config.toml
num_hidden_layers = 8
hidden_size = 192
num_attention_heads = 3
num_key_value_heads = 3
head_dim = 64
intermediate_size = 512
vocab_size = 8192
hidden_act = "swiglu"
norm = "rmsnorm"
norm_place = "pre"
norm_eps = 1e-05
positions = "rope"
rope_theta = 10000.0
rope_fraction = 1.0
qk_norm = false
attn_scale = 0.125
bias = "none"
tie_word_embeddings = false
parallel_block = false
init = "normal"
init_std_qkv = 0.0394
init_std_o = 0.0394
init_std_up = 0.0394
init_std_down = 0.0242
optimizer = "soap_variant"
learning_rate = 0.00349
lr_mult_qkv = 0.7
lr_mult_up = 0.912
beta1 = 0.95
beta2 = 0.95
lr_head = 0.0057
max_grad_norm = 1.0
warmup_steps = 200
schedule = "wsd"
decay_fraction = 0.78
decay_shape = "linear"
final_lr_fraction = 0.0
batch_tokens = [32768, 65536, 98304]
max_seq_len = 1024
doc_mask = true
train_tokens = 132900000
max_steps = 2310
dataset = "wikipedia_en"
Each number is 50 + 12 x the weight over the matrix's rms, rounded and kept within 0 to 99. Layers, rows and columns count from 0.

# layer 2 attention output, 192x192, rms 0.0746, rows 68-140, columns 96-191
43 52 37 71 44 55 62 50 48 52 50 37 68 54 59 26 30 30 18 35 45 32 75 44 37 37 46 69 60 66 63 56 46 63 57 33 38 40 55 39 61 45 55 31 61 44 23 52 63 40 75 60 33 66 50 51 51 35 51 37 45 32 66 55 46 58 61 48 75 47 49 80 58 37 51 81 61 74 41 37 54 62 72 66 52 73 45 26 51 41 32 44 73 68 79 75
45 63 46 57 44 44 40 69 55 54 35 50 51 42 42 32 45 36 39 35 36 11 41 56 51 63 15 49 67 70 49 35 42 43 37 41 46 54 41 62 44 56 34 38 36 69 49 63 21 42 59 64 57 51 57 33 74 61 57 55 40 51 37 42 70 53 41 35 58 48 50 14 43 51 40 63 48 17 68 56 40 29 52 56 65 56 55 59 63 48 44 70 58 41 41 51
62 70 52 40 49 34 44 48 55 43 61 56 73 54 73 49 39 63 67 72 43 38 69 47 52 53 60 44 52 42 63 39 60 64 30 53 59 47 52 57 42 39 83 72 70 27 43 74 34 18 56 59 58 41 55 50 68 36 45 34 62 64 47 39 61 66 43 58 33 57 50 54 45 47 61 49 44 55 64 55 59 55 51 50 32 77 68 35 52 28 48 56 53 52 50 46
41 35 73 54 56 47 61 55 47 59 56 42 32 60 58 39 51 36 29 71 63 45 54 72 43 48 26 62 38 82 41 52 45 37 48 43 66 53 55 57 65 33 50 55 54 37 43 68 42 53 48 40 47 39 51 40 51 38 46 47 64 50 49 61 62 48 47 65 41 49 42 30 50 46 52 62 43 56 50 50 43 48 72 50 69 49 81 66 47 78 49 49 45 56 68 69
66 44 50 37 50 71 56 58 47 74 47 13 53 42 42 63 52 42 26 50 29 36 61 42 52 35 36 26 73 43 32 51 43 69 57 39 53 32 50 45 44 50 36 55 38 53 49 45 34 61 52 64 59 55 41 53 51 43 61 53 69 67 44 28 39 47 58 35 48 51 50 45 73 42 68 48 38 50 49 44 55 81 47 57 40 36 53 53 61 60 55 63 56 48 46 50
44 73 41 55 61 39 40 27 63 61 45 51 51 44 61 55 23 32 54 46 66 42 70 37 34 35 78 62 43 53 34 34 46 55 47 57 41 38 39 47 72 75 64 62 46 58 47 46 42 58 59 55 48 42 47 31 60 55 34 62 38 65 30 28 52 65 59 44 70 56 58 52 45 54 43 68 57 40 59 49 52 47 49 53 68 73 56 38 31 57 53 70 56 56 49 72
59 35 51 45 47 35 45 50 51 60 49 45 60 31 54 65 49 59 42 66 47 55 56 36 39 60 40 00 67 48 25 52 38 42 72 67 35 28 22 45 52 52 47 43 46 62 44 60 45 39 69 58 59 74 44 58 56 48 27 38 54 39 44 40 53 29 55 55 59 47 60 43 65 44 51 69 57 44 55 40 59 60 52 24 58 69 47 47 65 42 62 64 52 60 18 31
62 40 57 44 50 42 60 55 55 48 28 48 74 59 49 73 49 60 60 40 58 50 67 57 40 53 38 48 58 54 44 35 34 59 43 51 46 56 52 72 21 40 46 53 70 36 42 43 59 36 32 46 37 52 39 54 40 57 32 56 53 43 63 53 32 63 67 37 69 48 26 44 34 33 42 40 52 45 36 49 46 51 44 42 56 62 70 50 35 44 52 48 44 55 43 42
59 43 72 55 57 55 67 37 37 54 34 53 48 47 45 49 17 10 33 73 58 40 29 56 19 79 65 45 65 48 38 69 56 61 45 59 60 43 66 76 51 49 28 41 35 31 35 54 58 58 61 33 46 47 63 55 54 47 56 42 55 53 50 56 39 52 40 65 33 49 54 49 53 52 41 47 45 52 46 50 43 45 55 60 68 63 49 26 63 38 51 47 48 47 58 53
43 38 70 49 34 46 52 68 59 44 35 65 37 54 79 81 65 71 48 76 49 43 27 42 59 66 67 25 71 57 39 83 62 50 39 55 31 55 42 60 57 47 55 44 50 61 53 62 56 36 49 58 56 51 69 35 60 43 41 22 72 49 25 48 56 48 71 60 52 48 51 45 62 37 52 47 56 44 70 48 37 53 61 40 64 44 40 62 48 59 38 42 59 60 32 40
29 53 47 50 69 56 64 27 53 47 11 61 37 60 72 36 48 39 59 47 62 63 80 46 84 60 32 53 61 29 57 48 65 54 39 51 40 37 66 67 20 43 54 53 38 60 50 44 43 57 41 49 45 73 51 38 53 46 65 57 54 67 60 73 37 66 45 39 82 47 50 50 46 49 64 50 39 56 42 32 40 78 57 43 56 45 50 53 48 48 67 32 38 57 61 52
26 60 56 40 40 51 26 61 33 50 51 57 59 47 52 56 42 47 63 56 46 60 71 58 26 46 45 30 40 43 55 45 45 31 61 48 35 51 57 43 43 36 36 55 34 51 56 53 47 52 52 43 75 58 39 44 59 76 45 68 65 61 51 24 61 52 54 29 46 49 55 42 37 31 34 56 67 45 56 52 62 78 38 69 70 30 42 43 72 28 35 52 46 58 64 67
20 64 54 52 61 55 57 36 55 51 48 53 60 71 37 64 45 43 60 54 37 57 46 60 37 39 53 43 61 39 58 73 53 64 33 47 66 55 29 53 52 46 55 44 48 41 60 57 56 42 58 53 35 48 36 57 75 62 34 42 34 53 70 46 42 62 52 65 46 72 48 60 59 51 45 53 44 58 55 65 51 60 51 35 56 65 74 25 52 42 54 42 42 41 56 43
60 48 48 32 40 64 51 49 49 37 55 49 48 48 24 57 47 48 49 53 40 51 73 34 48 37 45 51 43 55 44 54 67 44 41 48 51 45 44 69 52 56 31 56 51 35 49 51 55 60 48 49 53 53 63 62 74 40 47 52 58 57 41 51 56 50 56 67 41 47 56 43 39 62 34 48 47 53 68 37 36 53 65 77 28 41 57 41 55 59 66 57 57 27 42 54
52 52 62 31 42 49 46 36 54 52 55 43 68 43 49 42 59 52 66 43 40 65 81 47 45 64 59 42 35 42 67 36 55 49 92 48 54 55 59 58 52 37 55 13 29 65 45 47 56 48 43 45 61 45 23 44 46 62 11 34 51 79 57 39 55 62 54 37 40 51 53 28 61 43 51 49 69 38 75 55 55 34 49 45 55 32 53 67 71 68 52 67 38 36 36 59
51 55 68 43 46 57 51 39 54 39 60 46 36 50 69 41 36 46 39 38 47 55 51 52 52 54 52 39 46 54 54 33 79 61 46 53 55 42 38 67 52 50 34 47 53 41 78 42 54 68 59 53 67 59 48 40 54 40 65 31 50 72 45 61 21 58 36 47 49 51 54 65 72 67 33 48 51 41 49 46 52 56 60 56 60 64 43 57 71 49 53 59 49 52 44 46
41 57 58 41 36 57 39 41 51 50 35 19 74 52 52 62 65 66 46 46 73 66 50 25 53 32 62 64 63 45 56 65 54 63 41 57 68 59 38 50 50 57 42 41 44 49 29 30 65 47 47 39 56 47 64 39 36 66 56 48 36 21 48 58 45 52 40 46 53 53 48 55 45 41 46 29 52 49 63 50 49 47 42 47 67 38 49 53 54 48 51 47 57 61 68 55
36 42 42 70 57 51 39 36 51 14 39 66 65 54 45 60 40 38 43 39 61 52 45 47 53 60 27 22 73 45 58 47 55 54 63 45 62 54 61 49 56 33 56 42 65 49 56 81 56 53 63 38 30 55 53 31 48 67 50 48 51 57 64 59 52 46 52 53 72 68 19 50 45 62 54 41 65 44 48 34 42 52 64 46 56 61 59 50 53 58 41 51 46 27 62 63
64 55 53 48 63 51 52 40 44 84 35 57 47 62 40 44 53 62 45 57 74 40 65 53 47 42 39 47 58 10 67 52 63 46 62 54 45 55 58 45 41 50 49 38 53 55 47 45 28 70 78 36 25 44 27 52 44 35 70 55 47 30 55 24 62 53 31 46 69 49 48 61 59 37 31 50 55 63 58 62 33 70 47 33 47 75 41 58 63 52 76 62 49 57 56 68
47 31 69 55 49 47 47 44 67 48 28 41 62 46 62 63 50 56 45 39 74 37 84 29 59 54 52 62 35 58 49 47 33 62 35 33 43 53 48 55 50 49 51 45 52 48 80 51 32 49 57 54 64 33 60 48 49 44 47 54 24 46 51 46 51 28 56 33 74 51 50 45 73 43 37 37 72 45 51 44 31 27 81 50 36 63 40 49 42 54 51 59 49 44 51 68
52 60 55 44 42 72 37 53 73 43 58 38 45 52 45 64 69 79 61 58 59 39 54 32 46 33 55 60 48 48 55 62 26 62 47 56 35 35 43 46 51 43 59 39 39 67 47 51 72 60 64 44 63 58 49 56 44 55 43 57 69 53 37 67 67 31 55 36 39 35 41 46 44 61 59 54 52 38 44 44 62 38 61 59 40 45 44 46 50 48 57 50 30 37 65 55
22 72 36 60 45 34 40 44 48 58 44 51 52 53 61 46 52 52 56 69 77 40 56 72 65 32 69 64 64 67 64 50 52 50 76 39 60 65 67 47 51 67 49 53 44 34 48 46 53 73 31 55 27 45 35 58 60 56 60 46 26 32 52 50 49 45 59 65 46 73 60 42 51 62 78 50 54 61 63 52 35 44 53 70 35 65 44 54 48 54 73 53 04 53 45 57
35 38 49 54 67 82 35 48 67 52 35 50 75 56 45 60 76 39 46 73 69 32 37 49 64 35 86 36 58 45 40 56 51 52 65 36 34 59 57 29 24 51 53 40 38 50 67 68 59 33 46 20 39 50 33 50 30 41 48 35 49 39 51 59 68 63 29 54 55 58 48 48 62 48 73 67 60 51 43 50 30 59 62 43 53 54 46 36 42 56 54 59 41 41 30 57
32 36 55 52 49 56 25 53 46 56 48 62 49 48 83 63 50 22 26 67 66 72 51 47 37 45 50 68 47 45 59 54 47 71 61 61 64 31 36 45 72 42 64 73 45 57 45 44 43 54 44 54 72 64 46 56 43 58 46 44 46 61 46 66 28 50 30 59 55 42 46 74 55 73 44 49 65 57 47 59 62 61 64 30 60 53 55 54 71 35 44 35 61 47 54 58
34 54 40 42 52 46 49 48 60 55 52 58 54 34 39 49 57 69 38 42 44 42 49 63 47 54 42 67 49 58 54 39 63 43 49 54 51 51 25 54 35 43 56 55 38 38 43 60 71 42 48 37 65 40 51 56 47 53 55 53 55 47 48 22 50 41 56 30 47 49 48 45 46 60 40 57 44 53 37 51 69 61 60 48 56 41 40 41 56 67 39 48 56 41 24 41
58 20 61 49 47 46 56 45 46 71 63 55 25 77 49 60 43 47 44 48 44 44 56 52 43 66 56 58 35 53 41 59 33 60 47 36 33 47 23 62 29 53 60 53 49 56 46 59 30 46 41 73 66 57 62 52 48 72 36 44 73 60 57 40 53 24 62 52 40 40 20 45 39 65 39 45 47 76 61 52 54 41 53 64 46 37 51 61 51 18 59 57 41 60 61 47
52 66 42 52 75 89 41 53 30 62 53 82 78 37 48 22 51 46 39 58 64 64 36 43 71 26 50 64 47 51 65 38 43 80 52 39 56 35 38 46 82 21 50 45 39 28 34 52 15 63 45 49 56 60 39 36 41 56 43 21 53 55 34 69 54 65 51 38 35 50 73 64 39 72 52 59 51 30 51 52 61 36 49 53 32 68 31 30 60 30 24 67 59 53 41 60
58 58 52 36 48 52 66 53 71 37 66 46 52 60 47 42 40 48 45 67 67 30 55 54 57 28 58 60 55 44 57 30 25 55 48 51 49 35 45 32 38 49 74 58 51 50 51 59 39 62 51 57 48 71 64 59 64 48 49 31 61 50 39 45 47 58 66 54 58 34 47 40 62 52 61 33 38 58 49 31 40 46 51 55 55 27 54 47 48 51 50 52 39 57 48 48
63 69 50 68 70 45 39 43 32 52 66 44 44 47 45 68 26 47 43 50 69 77 62 52 36 46 32 46 52 54 66 61 42 55 41 27 57 66 42 73 53 19 58 27 46 71 51 45 57 42 55 61 26 62 36 23 36 64 33 71 47 37 58 60 59 42 48 51 54 56 60 71 57 29 62 57 43 58 31 52 34 41 55 43 30 35 31 21 74 48 44 62 47 75 57 55
34 44 50 38 44 50 52 38 54 56 29 48 44 42 58 49 29 28 54 56 53 49 40 41 20 32 15 46 47 60 48 41 51 66 58 64 62 57 54 64 57 41 57 46 47 44 54 59 42 46 64 24 50 28 20 59 56 55 60 50 56 47 55 55 55 46 46 27 44 52 47 47 49 43 64 73 48 81 40 50 48 34 58 35 50 61 49 60 45 55 41 53 33 36 31 60
46 40 62 58 40 32 47 59 63 40 50 64 33 43 50 48 81 47 49 56 40 64 53 60 46 66 44 53 37 37 38 73 51 45 54 48 65 53 50 68 68 57 43 47 43 68 76 47 55 42 62 47 29 40 49 49 41 48 37 87 49 57 47 35 56 39 49 46 40 51 41 50 39 25 23 58 37 60 38 42 58 37 48 56 54 47 58 54 62 52 59 52 29 35 43 68
56 39 46 47 71 55 63 51 49 43 55 32 49 45 37 35 41 34 44 41 37 34 62 53 61 48 38 40 28 52 56 42 56 50 41 66 21 54 41 66 50 42 38 62 46 50 39 62 33 46 45 50 48 52 66 53 63 86 58 45 51 55 51 47 47 62 56 55 37 54 65 42 46 64 59 50 60 51 40 67 46 57 13 47 48 60 43 49 29 50 42 58 45 39 57 65
63 33 48 59 51 36 46 50 35 56 16 32 55 40 58 39 40 41 45 30 42 52 48 32 37 49 30 66 63 59 45 52 49 48 41 63 47 46 51 55 42 67 67 59 56 51 54 26 65 42 41 57 54 55 52 39 50 44 42 56 38 60 46 24 53 43 48 33 30 78 50 47 40 57 67 46 67 49 57 59 38 52 27 63 51 33 35 48 31 55 47 33 36 55 47 38
39 51 46 61 55 47 82 50 55 42 58 41 58 51 52 51 56 53 48 61 54 47 46 73 44 36 51 37 60 42 47 59 66 28 42 57 69 31 75 41 55 77 52 49 47 33 60 47 52 33 42 40 51 55 47 53 42 54 73 48 68 59 59 45 45 57 46 67 64 37 26 54 41 39 56 57 67 37 47 71 57 54 42 25 33 57 70 44 58 32 40 57 66 36 43 39
56 39 38 73 61 56 57 41 39 38 29 51 48 41 35 46 34 37 65 45 33 56 62 45 37 48 46 60 55 66 49 53 58 60 40 49 55 33 66 57 49 38 48 78 46 56 41 70 60 57 39 56 49 52 74 21 29 47 46 47 45 61 32 37 49 61 59 57 45 55 44 35 46 38 37 51 61 41 38 58 39 53 39 47 49 47 56 54 42 59 52 44 53 19 52 51
39 62 76 36 56 37 47 63 34 52 45 60 47 66 60 54 45 31 50 29 50 46 60 43 36 46 62 31 39 49 36 65 49 76 57 49 55 62 37 71 55 24 42 34 52 40 40 68 52 58 43 47 63 44 30 62 57 51 49 36 57 34 54 43 47 36 55 46 52 38 62 68 48 31 35 51 72 84 57 63 52 66 43 48 63 49 42 36 54 41 42 54 52 44 34 62
42 43 48 62 55 45 52 86 43 46 67 31 47 31 52 48 39 44 61 54 46 48 51 53 40 28 61 33 63 56 64 64 41 59 63 48 38 31 50 41 69 64 55 55 37 51 48 51 56 44 50 54 56 47 60 60 52 41 51 45 52 65 52 39 48 41 64 37 59 50 49 55 37 48 43 62 56 45 64 11 56 46 62 35 66 57 23 43 50 54 49 40 59 58 41 48
52 53 43 40 48 34 70 46 48 48 42 47 53 31 54 73 58 50 70 71 34 34 69 39 51 69 57 52 55 48 56 54 53 49 58 60 45 37 59 49 63 54 79 32 67 42 57 47 41 43 33 51 57 28 49 31 55 56 60 50 24 62 66 62 54 38 48 63 40 54 77 44 40 55 51 46 51 62 43 43 65 60 48 30 23 62 68 47 65 42 54 62 42 55 61 34
47 52 26 36 60 17 57 69 43 50 50 41 48 56 43 66 41 39 52 58 44 70 52 42 53 68 66 56 24 32 41 58 49 48 37 49 49 45 53 43 64 46 26 78 75 44 32 42 51 67 42 39 62 42 55 39 25 34 47 55 57 64 47 47 45 36 62 42 26 32 50 55 57 47 47 36 43 34 64 54 61 58 67 54 55 55 45 60 42 43 67 54 54 48 57 37
37 51 59 45 50 33 40 49 73 43 47 51 59 56 30 45 46 43 44 61 54 47 41 43 42 42 45 50 37 19 25 66 54 63 68 57 54 62 53 54 12 72 61 36 57 46 26 39 50 58 41 72 76 64 34 23 41 64 40 57 36 71 81 44 62 36 60 58 64 76 59 19 44 45 40 63 39 30 69 65 45 59 50 86 48 76 52 61 30 50 41 37 25 41 38 56
61 32 69 60 36 50 67 56 47 45 42 53 50 73 36 50 60 49 38 51 30 47 69 39 45 52 28 57 43 54 58 67 52 57 58 47 27 40 66 29 50 48 51 62 58 43 53 69 55 47 52 54 41 29 42 45 51 51 61 43 56 50 47 51 42 39 43 53 62 53 52 40 59 43 50 43 41 52 43 36 50 35 45 50 36 58 48 56 71 57 65 57 44 55 34 44
50 52 30 45 48 68 64 58 61 51 45 66 35 47 54 54 37 48 52 34 43 50 45 44 56 30 41 30 59 40 64 62 35 24 98 50 42 76 68 66 50 49 30 55 56 53 41 68 74 62 46 60 43 50 47 43 50 58 40 48 37 59 65 39 52 45 68 57 53 46 59 58 42 20 49 50 53 63 46 49 63 44 36 59 63 60 63 43 42 49 51 46 56 55 62 31
25 49 66 50 39 56 43 52 51 69 53 26 59 44 38 50 53 49 57 57 39 40 51 51 35 50 62 42 50 57 47 45 34 44 73 52 61 52 49 58 52 56 45 55 59 36 43 52 45 35 69 46 48 43 20 57 51 33 39 24 51 36 46 52 43 45 77 50 46 60 43 56 44 56 66 57 52 57 53 30 54 41 45 39 45 57 45 59 49 43 43 70 48 61 63 53
51 30 56 39 44 67 76 46 51 55 27 02 55 44 37 68 55 36 67 17 61 49 31 49 55 73 72 62 61 32 29 43 45 47 52 70 21 27 29 48 51 45 50 29 41 68 35 53 51 35 37 44 77 44 43 50 61 76 45 51 50 65 66 57 63 62 47 46 45 25 43 56 33 37 47 46 62 38 67 53 65 52 50 54 57 34 61 43 65 36 50 68 57 45 36 47
33 59 53 32 37 25 46 43 43 71 30 58 66 76 59 50 67 41 55 65 67 55 54 53 86 57 56 35 56 40 64 63 51 51 59 36 58 76 54 44 52 44 47 27 51 62 64 47 41 45 72 51 64 39 59 40 42 50 67 66 55 47 34 50 47 35 42 43 41 61 53 66 75 34 44 49 64 43 52 19 66 48 50 63 54 49 49 31 51 54 47 50 58 62 42 76
44 48 38 43 45 45 38 55 45 55 61 61 44 34 56 46 52 28 45 52 55 51 60 71 54 52 61 55 66 69 29 49 62 38 78 39 53 51 63 42 26 55 52 40 62 52 52 50 37 38 62 51 19 43 61 30 65 51 51 50 40 36 42 51 61 61 47 42 44 73 27 58 46 60 39 57 44 62 48 42 60 38 43 28 44 71 36 61 52 57 60 47 70 55 48 48
28 65 57 34 44 46 56 44 42 42 63 68 30 46 28 36 51 53 52 45 48 55 34 47 51 56 53 78 46 48 39 38 48 53 45 32 55 55 41 55 59 49 39 48 53 58 55 44 63 40 57 75 44 41 58 53 83 32 55 64 68 62 52 46 53 58 43 39 47 63 57 56 53 31 48 44 40 43 27 44 41 33 58 40 49 57 41 45 56 51 40 54 52 50 48 51
51 57 56 70 60 55 54 61 62 36 56 73 62 48 63 47 55 34 57 46 83 54 76 46 54 78 48 60 47 49 66 46 49 47 67 42 48 70 58 27 34 79 63 54 46 61 46 50 40 44 50 18 51 52 40 45 61 59 49 59 47 63 46 66 55 23 56 24 36 54 64 63 46 60 32 46 46 51 49 45 57 45 47 45 18 53 58 45 36 50 55 57 38 30 49 33
51 40 62 49 57 35 87 31 43 41 43 59 50 50 41 34 48 87 68 54 51 35 52 34 29 54 47 22 46 54 45 60 66 86 44 45 33 36 64 69 27 60 62 65 49 35 47 39 50 60 50 40 59 59 32 45 46 54 58 54 40 43 16 24 44 27 50 43 64 67 61 62 52 41 49 61 45 40 46 35 44 55 32 63 32 40 35 39 69 59 35 55 47 33 65 55
29 29 61 50 59 50 57 55 54 60 43 49 28 39 66 43 74 38 44 25 67 56 40 33 63 24 53 37 51 45 80 43 58 66 26 42 56 37 71 62 45 43 46 48 49 51 60 53 48 51 49 43 32 46 48 44 39 57 62 41 77 67 61 43 65 57 39 71 47 37 58 38 29 45 60 52 55 82 46 38 38 48 42 41 29 51 45 69 57 28 41 56 32 60 27 42
58 66 52 51 40 66 53 49 53 30 53 69 32 50 57 38 38 58 66 47 41 77 55 44 63 47 62 39 53 51 54 42 22 64 40 29 40 68 68 53 38 60 56 56 39 75 40 58 67 50 65 42 36 42 39 48 33 48 49 53 38 57 28 61 40 37 33 40 44 53 58 62 57 41 42 54 35 47 34 43 49 56 69 41 54 37 38 51 55 54 43 41 48 44 71 42
43 71 56 57 52 35 65 67 54 46 67 72 46 66 69 25 57 64 67 52 43 39 59 47 55 38 50 67 55 49 68 47 60 44 62 50 58 48 60 38 39 53 53 60 51 42 38 50 63 48 37 70 48 64 62 57 55 53 55 48 51 63 43 44 43 58 50 52 65 72 53 66 66 58 57 21 56 43 42 38 55 69 48 38 66 50 56 54 59 59 47 32 35 29 20 61
31 60 50 35 29 52 49 60 56 36 38 60 59 46 81 52 46 35 46 35 66 73 68 48 35 52 54 60 54 66 65 38 46 34 58 40 39 64 44 43 53 42 51 52 48 51 28 61 44 18 55 54 39 49 56 62 60 32 51 47 59 53 64 52 51 49 35 49 43 40 54 51 75 50 53 36 31 49 42 48 43 54 42 45 60 39 52 69 66 33 57 62 36 37 68 67
48 69 56 57 43 49 56 64 39 51 40 48 48 76 58 51 30 45 52 35 60 45 64 53 85 56 43 42 54 36 50 71 36 36 39 46 47 63 37 41 48 43 57 50 51 44 27 74 60 55 57 44 35 45 49 68 75 40 71 68 42 72 44 42 42 63 44 40 43 43 40 31 67 69 57 46 56 52 47 44 45 64 45 38 51 57 42 49 54 37 52 26 54 60 29 46
53 50 36 42 55 46 44 61 47 49 58 41 75 46 38 40 38 49 60 36 34 50 37 75 66 63 55 32 45 54 54 74 67 29 51 36 66 43 41 60 43 69 44 48 41 61 71 55 62 59 48 53 37 57 61 64 77 59 38 53 49 43 83 66 34 59 44 43 62 44 31 36 74 59 41 58 43 64 42 32 82 38 67 50 45 43 59 57 22 30 73 46 55 57 33 36
33 55 37 56 55 39 38 52 36 55 55 41 50 44 47 40 57 62 44 72 53 37 36 63 52 51 48 50 61 57 48 26 50 54 32 58 48 50 58 39 55 48 48 46 64 45 58 44 39 48 38 53 62 51 56 56 78 45 51 52 44 43 58 46 58 52 29 45 53 51 48 61 46 61 60 67 61 50 55 38 44 62 48 60 43 28 42 74 48 67 54 48 50 50 52 56
49 49 50 36 65 51 64 54 74 36 75 52 53 58 36 38 35 37 73 38 59 46 61 77 36 54 37 67 46 38 23 48 68 56 72 61 20 41 19 47 47 53 50 58 57 46 47 49 52 57 52 51 40 19 41 57 41 35 43 41 58 44 63 43 44 50 57 63 44 54 52 43 39 46 71 51 57 58 23 57 52 48 56 47 53 44 47 60 42 33 56 49 39 49 55 20
33 40 49 54 56 48 67 52 89 48 48 61 56 40 45 35 58 57 38 21 22 55 46 64 38 34 53 43 66 52 81 45 70 58 48 45 41 53 45 49 69 49 33 38 72 39 52 51 27 61 63 36 20 44 31 53 59 35 71 39 13 72 74 64 48 52 43 69 48 33 48 57 07 67 55 76 49 37 53 50 77 83 64 47 52 46 53 39 36 38 55 33 60 49 62 55
25 42 70 44 26 30 70 58 40 58 56 57 32 62 50 38 51 54 52 44 49 37 52 47 61 20 55 55 34 45 77 62 63 47 50 44 44 64 38 59 50 60 43 48 57 64 55 40 41 48 32 62 53 45 53 57 28 59 51 42 44 54 59 49 66 59 60 67 29 41 52 69 47 59 49 63 46 43 59 63 48 59 67 47 64 53 39 42 48 59 43 39 61 50 59 49
68 54 63 50 27 48 64 51 51 21 68 47 59 44 58 71 50 58 45 56 49 46 40 56 52 57 12 49 44 52 54 56 47 35 26 66 45 43 57 37 49 26 73 28 47 48 54 43 59 57 57 67 42 47 57 24 42 54 55 45 50 55 64 55 53 49 81 53 60 54 53 59 37 44 57 41 46 28 45 46 46 57 58 52 55 68 40 68 39 41 44 35 61 32 73 50
32 57 35 42 46 50 61 41 51 47 58 27 59 44 55 28 28 60 45 58 41 60 52 45 40 47 52 53 58 37 49 51 51 45 38 50 46 49 50 31 59 54 40 32 56 38 52 39 49 48 41 43 65 61 75 55 58 55 28 49 44 36 50 53 38 38 58 56 55 54 47 48 46 48 49 54 46 43 49 40 49 41 48 60 57 56 32 56 45 64 42 48 53 52 62 30
49 49 65 65 46 55 63 58 79 40 62 50 46 45 55 42 45 40 40 08 42 58 59 51 40 43 60 50 45 36 50 43 42 24 42 65 49 61 50 69 74 52 49 39 46 66 41 54 46 57 56 60 67 44 21 54 41 71 71 58 33 76 53 32 56 31 64 31 61 60 45 58 53 41 59 71 41 40 57 43 45 64 57 56 42 49 35 36 45 56 52 62 33 52 48 57
62 43 74 37 60 41 51 55 50 47 68 50 32 29 40 45 22 48 47 29 64 54 77 60 33 61 60 61 54 41 55 55 38 65 62 43 58 34 53 63 37 53 36 42 34 42 55 73 70 37 65 48 53 31 38 50 12 58 47 20 53 44 60 64 48 63 62 37 43 55 62 62 61 45 69 69 56 62 45 56 35 60 66 36 48 46 65 46 41 77 62 45 52 58 59 35
41 22 45 50 57 50 35 70 42 57 48 68 48 51 61 42 41 72 23 47 46 77 57 52 63 54 58 42 55 68 40 58 68 50 67 58 62 38 49 40 43 60 34 38 61 46 78 42 46 66 47 69 43 42 70 21 34 56 48 36 53 51 52 23 58 36 55 37 46 56 53 59 53 49 57 67 38 57 27 41 33 60 39 66 49 44 75 34 46 49 23 55 47 44 72 51
77 64 55 72 47 52 52 47 47 48 50 60 39 56 44 31 37 42 39 33 47 37 46 48 40 51 56 45 68 17 46 40 59 49 39 71 41 42 69 33 50 29 52 40 45 43 52 48 39 65 57 32 53 61 45 45 50 45 63 50 42 59 50 37 54 34 35 47 38 48 46 41 42 63 57 51 54 59 57 48 36 55 62 57 71 26 51 47 31 48 49 63 49 64 38 43
38 61 47 57 61 38 55 54 86 27 26 51 57 48 56 25 63 42 50 12 69 54 53 55 60 50 56 47 52 54 68 51 52 53 49 29 38 72 57 39 42 61 39 61 58 38 56 45 71 55 48 41 49 38 47 49 51 48 56 55 67 68 49 54 33 51 52 62 50 67 52 52 75 44 52 51 61 34 61 49 35 32 61 38 52 55 58 53 49 37 56 59 49 52 37 56
53 17 34 59 20 49 42 46 23 69 45 35 70 45 33 53 74 71 51 41 40 29 64 51 51 56 46 23 35 66 41 36 47 55 94 32 80 78 39 62 53 54 44 71 47 55 58 28 47 61 72 44 35 40 56 61 37 58 35 40 45 65 52 58 56 49 23 64 20 47 44 34 56 60 52 59 39 38 17 58 50 43 50 68 58 49 45 45 63 55 46 41 56 59 70 56
40 29 38 65 66 54 45 48 38 35 47 59 57 54 63 51 50 43 48 36 38 63 56 53 41 44 63 66 31 46 48 47 59 40 69 60 63 74 60 47 53 56 41 51 45 28 52 46 64 30 74 22 56 46 76 47 57 50 60 52 64 50 64 48 52 45 48 38 34 35 66 45 43 44 31 60 30 69 29 61 65 36 74 72 49 29 62 63 56 36 54 30 46 44 64 38
51 36 59 46 48 42 68 51 79 40 51 40 46 67 48 57 54 49 45 24 65 68 44 30 69 35 51 49 41 50 56 44 34 49 53 61 63 39 43 47 49 39 46 50 44 65 41 63 61 46 56 44 39 73 58 64 29 56 57 30 56 48 51 39 53 53 68 61 57 47 84 43 48 47 37 50 33 49 46 40 39 49 42 47 54 72 50 21 46 62 47 45 37 33 56 33
23 52 64 55 47 46 60 28 39 47 56 69 47 35 30 50 33 45 61 56 48 30 39 53 47 32 56 67 45 35 39 53 50 58 48 37 34 52 25 20 50 58 49 57 60 37 49 59 31 86 33 47 38 51 65 61 33 46 68 62 62 40 41 46 42 61 40 59 78 47 32 70 14 46 34 57 52 60 46 63 53 43 69 43 66 59 50 31 49 47 59 42 53 64 42 39
44 53 34 40 43 46 44 51 51 48 38 39 57 52 63 46 35 45 85 43 60 48 32 31 56 52 41 57 84 35 55 78 54 64 66 53 47 49 57 51 36 39 51 57 63 35 47 43 53 49 37 52 43 37 38 48 68 41 64 41 51 51 39 42 60 54 51 60 74 30 43 53 29 44 60 40 38 35 47 62 79 54 46 42 37 64 42 55 48 48 50 33 71 33 50 51
56 69 70 50 65 61 54 33 38 75 22 60 56 64 74 52 53 33 75 62 49 43 45 73 55 43 45 42 36 61 25 43 68 49 61 44 30 53 64 46 42 47 33 40 72 47 36 48 42 55 40 52 56 40 36 64 73 45 50 43 34 46 69 50 50 42 40 46 41 41 41 63 53 51 44 40 63 46 50 43 43 53 59 44 50 53 59 27 64 57 31 35 37 38 60 38
56 45 47 63 61 63 60 49 57 41 78 51 59 65 58 46 49 55 30 47 43 57 74 16 30 33 57 55 36 51 52 16 45 52 59 63 26 72 48 45 66 63 75 47 61 49 67 56 48 40 15 44 60 29 36 46 41 42 54 51 31 66 48 60 68 53 28 40 65 33 38 47 54 58 62 52 57 53 53 34 70 50 40 64 36 49 65 44 57 49 56 64 54 44 53 71